Part of a small language model's weights.
Training: a variant of SOAP for these matrices, 137M tokens, 4175 steps.
Each number is 128 + 24 x the weight over its row's rms, rounded and kept within 0 to 255. Layers, rows and columns count from 0. Numbers have three digits each. The size before them is the row's rms in percent of the matrix's.

# layer 9 attention query, 128x128, rms 0.123, rows 0-19,32-51,64-83,96-115, columns 64-127
068:122147138104151113120102147099162106150101138145143149138114163125164136095120156159148123106180140098125140124103162159140144119159138120102099137104133136137161134109110159132114114121114124
067:091136161099092128111141155148125110133132090125157154109166126113155099067170098141081165144107148152112125120142130134138144129164128149102114138170106085157137131133136152142113135152081136
076:142114129123117128070126114108155154151125137138158126132117135106145182138096098077167114105169088124182164090138165123133133107125121166136160120114165149128118176153111122116123137149155156
106:108145160160141157080109134073101146141145097084150125180114138113100163141152126152124139141090140116122104164099135122098145137135131092139135143161130096125124143100143133122139144114139104
093:149136121132168149091107089156092097124110116121103128116078145147201127180126105185128108184145103066081123137136154122139143106109106103138131165111150121155128121133153158114105106133103106
078:091119140161086129129109104101137156120100135124122089155135147148099142130145127088143144125137110157141107109136122094088177113092139116115129110128150101087156156099102133133129164075130123
118:136166153153126109091144117141064107133092157144152135133141116159145148084105122123129147144110117123107083108142126156157155121076136127128131109119158162112118108097173140146106095123095099
112:121140142124140097090110159148106135101106128119168124092110120126147089122110130155128162171129137120110125114133172167143156146119137131126146104105116137135085125117171139131159089159110121
104:078137141138110137107102107158131155126135129128125111104143148100132120143121095134154159111146116171153105120125156150078133159131144117084153161126104088106128130121096134143128141095156093
112:121175112092151142146128139133142146095150168119142102129136110086138161147164114137126131139095156154168137112140119055142126100103114084108130162127138153113134132109107155157127095105129140
112:114123145139122128175137153133139111092182106143099142176132111133143143107139129127135094144145167175083152101094116112161105117154140141128051159151167105123127131134084117160154115135134114
103:188106125096099153140164139122159157123163133151143112114142126161152123103124125124140143098156150162136094108101129127111116131165147154087108152129108073113165117130104108093172139063126158
106:178126166108143101145127153082126100144136134091143130117103161144139079123134122116122119158145124112067162196143138131132098135112089172146093135143116145152130128159186146116133108158108097
100:078129111106190116127135162120125120118133100137137118166086120121100112109070134093129087154134141116121113141118132140141114114108141185151118110115165100113097158100125119164125131132099126
113:150119140127129116148145126137142164144131101085199156108100136126117118140115153101127122119119139108139105133113106130093141115166122110117092147152044120156059107150167093115135118131114076
113:119132178124127148101156110113156125078143136084078121152118137102134118118127137139140134166126111166134114167137149144130118056145144129128107125148174120111123165129137129170121135113146103
082:071172121133107141148110127142121093140132155146136139101135151092130142108160110132093153144107109123120126191115109127107158142118121098105123138151122129105100145116146118149123125148106111
064:153151130163115165159118129172114131120100123160124136131115171108157140144122116136139128139155175134109122094134178083110120155111118183131119118141187108150101130136149138091107155132134133
072:165107088105131139124113138112204162101150116113101137163100150102175089153070101131117126140151141163167144113115170126126122140152089151087153141131112122137114132131127138170166126134135117
089:116130168120143099132140107082118150139132128136133139120110166105154101125089126102110166096133109184153136126127079133121140136138133138162138092137114145108103144132134122128148149131133153
085:128128146115098159123124071122160109141175133128146100148113161142135120127114119126129141127101098145111111143143060165145092136130130167131156117162125107133124142117119084094191140090087167
093:144140130152144127139127106116128125107127149126144153094145102162145101116169118156120120146102162107117122122162132104118103101097121098071109122144087100149131076113134126122117113110104131
083:141163076149121176129126140114137120138142150133130119115153087122132110109133148073177155107176113132138124136121140148109124134091091152144134119155153126101156119113111089095107151124183141
108:128110134180180106101066139106133104140131111121160112115115160106140122150090126131120127158122140134138112104150118167129121145122145070137165134096111078145120138075171116147135161125143115
095:139118126131110154135137134142119128104142144146113101102093118128151072155145113080106120145137104112117153141135148175140166118111126098125084112138143097107139119131109114135086154145112104
102:147124103131108117104176144125094114117101125113120145143110146132112180107100169165130110095152142144082113100089156081140149106128126121116137176127127148102088175159110128138175107143111123
106:121116102111054134164144106135072135141128144093150132124162167138132136144131125142149131152153108118104081086121079118087159160181132087115091115155125100135134103098164104130118093174148157
087:102139120126148162134106109170153107137119103165149117112176149140137091093150125106109128118199146123147130155137146123128132113134102114090130125126109148113113135096157095130119093141111137
100:106146136110117129112123083157150161105144140098147151127129126148125135126129103147146128115156132141114111164129142121132102165130104152113125181127080129105147125089134070104103142098143122
105:171135120155129137165111137124104113167149124128163145124135117127115120145124125110109134125085148147158084126129112119118190132112099074117116162130125102162128121136149131171187108096141105
113:130116109127124142108114082132128155133138146102109091158094140136163117150112104117128126132121135100108122130152149133119100145093169147162135140164064121124145145106166093112111144143077123
103:133107148122094091124154101125141150202114135133127140135155134106162150103156125097142135128135137141129158169095138110124158108159132166151122150107137118079117119095115158158162139103088138
116:115131159134140103092092137134144162124106164128159137101096128126126098141112102142132156121109100101078116119136117112150137114104139108129160119141145107165140104137136113136160170116097153
103:114152085201111089167182106129138116144129146107119192143142111131111172112123145123154117106112133147112122120126133123130167138125118110098102137161095156137101139117113127162130096122111127
098:099157095119133107156123093111131140077135097169156156118108153134124167171100149123085131130138150099120127139141111133105108155088115146124156124133058094124083114139137140125133146085134144
110:108140102092141131124106109139101128104112123146136130094081159151058088116121115129112143137146146080164135112091089113124122104159111140080116146126121172094113148102093085111107144162162112
102:128123156142120106156134115147128140143141123166116125142196138133122137111138125164120165108107135133105108148147129140118089114131147111103147147134110101166129142138090139111144120102066135
082:110119081092141144133105141155141137055110088131133117098070148094134131145086143108106116115120125093115144101126099116140165123143111091108102128118128117136168140123117148130078094162133103
081:146148132176121119148124103121094104148139106123157156129128120134145118131168165111123120125125138155112084086150079153128086134101110149123154108089126146082154134128145094120149143077157154
102:108107090129153116139119137100146166151111122165097133116117134108130141127107132133137123054133134153161126127099107145101082115100146175129118111138136159133165159091118121093089128153113122
096:119144138125120147094107171146127100124120152120186115108121148125127106094137125132155110175118132129149129181097157138127101132130078116117139136101089153127135116139084165118153102160061132
080:144141121147151088130176094128100112081142107162100154141120111153156171182119134157097126109159138118129103119143095143130115122120157157086183107124116137137146139124080127154104154142112148
088:102129152209118120072120146118092110121114117089110109097170171096142105116130161103148136107133126136131130109104107091116160129118101128135097127118078107161143138162141152115125104156158138
110:133169152121127151098120060114094163124144101145103122132147154127114096132117137159144169183132124120102104117123120196137095111132172126090146099147138120131152102105112136162155136138121117
088:133116126126082174120100168150178118104138137100077127108131160130124131077150118126136127147102152135165145129168146118153108146117107108143100140095142156115134125114109136113078117134185110
087:123145124174156130143158111176112171145111172104093122110163160150146119121145128161125137145078108169111104123112139138130173092142131087134152131104141146116133110162166140114134138093107165
095:114101102137158163125135092133115117176130122132099197128064109105140188176140131106127109112135125125107093144097149120115114115119124149111151176116175133113132117130090109120143190131116132
108:131096126128120133152115133114140119124145111157087098167125113079107113121114151144131128110108151148161114103107120121173087135103139145096136134136164185086130110118082130089120133083153153
094:170141138177129117123154185166129109167131149133090104147130152141118195127157142139104115061091121119088153089109116115164133127114146108120117109136186127149150140138103132095114130075139114
113:119106120101153141177138083082127109109124044109147160106129101132182159149132143128078147108128137148108136130132112112101093127099124132126100107148181099145161146175156124123128111146130114
114:127125112137113158158114115107127144142137125115142124072069163092106095175150102138123151134121108130144139133125127125133164112117065123101130165135148137154138105132137089141119152106107157
101:138122123120149083098144094120132171123076128108125126123115148145127164160128120167152091133141099088138157137127116186114155130111132128107100132181163143186139145102106162145146080148122143
100:102130157168141157122122116110118158156074123138163180141132085121142090111092116131121091094131120162125152164151148114162141150163125152129158165147112144106118162141092174151145080112145111
103:103153137111139103109131105176145160082132133101115087121144175050124123185124123152110098127125134149162113148116115129138109122125165149137142157126085115118119132109115141140133143129135101
117:123140143096108182113113129141162151160136148089172115156153122122151126110158093136123113094152135146142145088075129117111112122109181141110126175115075158105138124123121177163104164130121152
119:130125112135156172116120141160119119116166141114119160129108151115141122122142115108099117170122097152131144121155093112141130158126131115142106122158185093159153162138121115141119138127073156
107:131094138073137116111104144120157139107151145142122155127095126117116135142089100159117148161127126152108170125168136120133100151099146133114154101147157147143148094136131096189129126110145113
075:158194126096113123147150129155119168096107091155133120137116159161150144093149117100170125114134156126113130153125167116143143108149129108144095106131136140153109167122120092092137093140139084
080:107148112107148133100107129120108139113121140144150148100141148143134127122116134102098141116148089126083088144066098106125156098127110106133109128076101124126159185094072169120175095126099142
097:121110158097111117140175174137143174173110113151129105109124116140108085161107127126138080126078091112099151116134150109143137132153101160131165170135154126108160107129147061131142138136112117
091:099129146117122120119121155138118090134140186159188156131144090152086124118138146114097107090158105132104147127121145115146098189154142126114145087141129128128097143103150107149139158118125135
105:138128111129145115155131119103066151132121114133111081142134171142114156140151127105118128132141174104121131112116134189129120134173114110122126113117118119160142110146140137122105097115138149
112:095188122177141144164166136137156101146117138148166178141167108097124117068155112126134111129111133144087155125114109108164113149142114113132160152168134123089116131113078132148144123134138119
096:150167097083171114113116082111058093144134109104156150103101122137125103151095102156136138149126145126131078103109160146116116162078104126087128124137127146115121116130124136178118097149097137
094:183127113151059139168133108143153119132117142097123174101101123148153060139098145107121130090134123095110121122144114117126094148081139156113103164094147146135129107167110132126159172111090120
115:129141147130111129124132106115105098116135096131138163130138116138169140155141091096156112105113101134064133109120133088117129119132158134115101140110115115148105093165097137137109124153127119
103:152115119092126160123154146121101118110184148123189157127138148120117171100084099138119154135151140128075124105141138139109144108077148127076165120118109113147124103104120086132094141136116116
125:101099136089184150130107138126143135122115116136115094102120132128113128103103147134103149156126083115209146161108115148107122093112135102158163121143136131128118132112110117117154125139110110
083:115123115168149110132137113163144141123153142124131130107134097139095136086158101143154122130153133130114121156141091102141120115156095129107147155153118087123141149141118144123119142121112107
088:134087140109137112153112177137165146130156106173116163154146126131142130150126167122143099113141124139158157136110136119082162151156133152127148146156105155128101088141111130144116112084131094
099:118158106135117131133161154128172131106110113088164123125108147121119099156127139118106125178062148124118170147086132131115162132118102130158134111133191123104128118139128140108146138156145129
110:103143149088145166081151094171142177137123136122146125105136153144116127122097117134162116132152117121170130131137122114130095132102092160096060160093108152131123188104114121161132147147155167
095:129145132084129134104133117106099074126137118123088129072132140107143101122131160166109138157153080105127148082106093116141111156098162166104116087127091124104108104107133098076092112100119114
103:095139120130141125121132175075149147073129187119124108114152121099093130063113133111087112179115122134149127124164144104123141094115152120152137124126199135122125112111137113099125121082116158
101:160167147137135123102117106117125169156149157121126162155140123098058126139163155110138106119134138127125117095081154130136144123155127138103131118159093156104150148078118148148142112134146103
095:136131149134119091158110123134121153125109160120135144083155156128088143093157115150119119167160086128096134144192123123143112135137083114135177141136170157147139182131148174136140107102117114
113:103140130136122175118116128117073166148104152133083146151124154141114167162119154146125164134131127092142107147130114172119152130153134125121144145132160124102118140137110082102138115119123143
090:094137128137108142146143134140148137142136126107120105087163190106158124093127131124150120127120092123126123142135192121118093137109134138112084159141111092107082118102144149117130081136117124
100:123096123091125125134121111118140109094129109168113134157109099145145133149108156163133134107142131149132088128128087158094128146119152083142098110102145161157132147126142158115154096155146134
094:123126080176113080128128134138140131146147143123103115100135159097155136139158094197095096145121140106159167091126116163154103110141114117165164104131129079144142151117104141084114082130108130
# layer 9 attention key, 32x128, rms 0.098, rows 0-19, columns 64-127
081:138099101154109093081166126083128149111113151126109136072137134138142112089133141119137108133094133161081150109144095093142147114150133110137117106129146091132156097085107171117098127155164106
096:147147139109154115142112141152130114127143106150084150136065109123145131141108164156142122112058101107127131098137062156103132101123115103171157134167108150182187140144127127128128117126105089
092:162133076148112124118139136140096112118110137091099129098103147148115099176133103164156143126112129114132153133157165102123173107148132119154107106087162105135134097134150154107068114135151134
095:130130114113143123135119118105151135107155144174088100160090117155141142139134151154159153156136142121051133152118142124124141136146137104088099123148172124144141141123146123165149142108124105
097:137110128141116125105099127142175116101095147106084114127121131087155143142135091155153119164149106067087118159145091103135120116139114114112091164157123112118169157136113135103098089122123181
089:150135154140127132124131132157138151149113150156080075129100159149130158153155168146139169158124148124123155164148180133142138128118105105099126143166143131121132129098199092136161139150099141
106:125140133110117112149130070113103115130143109122085127156150149135102110168125170131171144099130147132137123167140109112143132147153140119108125186168113127141091144160108153148140105118142165
102:158109147128097135119128137114101144135116131114101152138098163123105146108105148115125154149134180114149109126107137119141170142169087114147168105112180146154162096132160161121163112122092190
115:127116126101134103136136182144118101097111130102093129114084146062158094165148099151135105117170120139076124109116129096120149144093127119117150124126124129126136145113100116114081150116158144
091:130161140138127133156155151135088096127090124093118161075126146163110108129149164107118129135103084085166119116167125138129104134169098094149067142140142128137116161158143139095120137140126108
117:146169143130139136109129105081126137103149152119091111115109085145113092176124080142156140096133110086100093111149128160098109162107102137120179174134119192117162158141146112121126135166106142
107:147114125166130133109143084102163096162102131090151141157086096130112092135112158133100134130145130129115119147139175133098108121127152137106124142147151126135146105068144113119118094108119135
106:115165133132134128172109116137145100170123109179142104148143120149113103153149123152114114087153134139145096146097141168088153132140105120084118139148101114120131130135113118134154149149106126
096:111120123131116165171159118137106124110152139104131109170080150149121184176103099158131139158147165106112127152084118127121106131149127139148148123109128151116154156151138138160107145165111104
105:130150131109111129127122132107137149126149093105125102117122104105180100089109132162118087107141118155149131144156116115137103138106107104133115101122139100159150097137142126122081098127130137
107:126115151107127165112145123143114140059147152099087066183128123142128105112129144127117133116057115088129158115115109098148104124137140117135096069138155106103099130146081105154132126112126145
069:111141104148168103171128147147125136169149136145113143130124140157112100140152106096119116142087126149117054091115158138139096179139112099068119090150162174149125107160109138177153129128098156
081:138118118172118123136138116139119115120119149113144120100151129130156085167149066142110130145090170141154102113111091123171103120163152122118126109145162111155151153148162133138091181087133119
083:129128094148130153110151107088148176181137117098104107120155135118161124097105137152114134140123139121149155150082149105061147114142147146041103120130139117103084093122114119137093137121112114
084:162127151129104189108086152160160124118126146117169143130149123126119093084119089122160153118124096107128127133099113147104120133142095140126135123126095141119129107143141115120106140147127127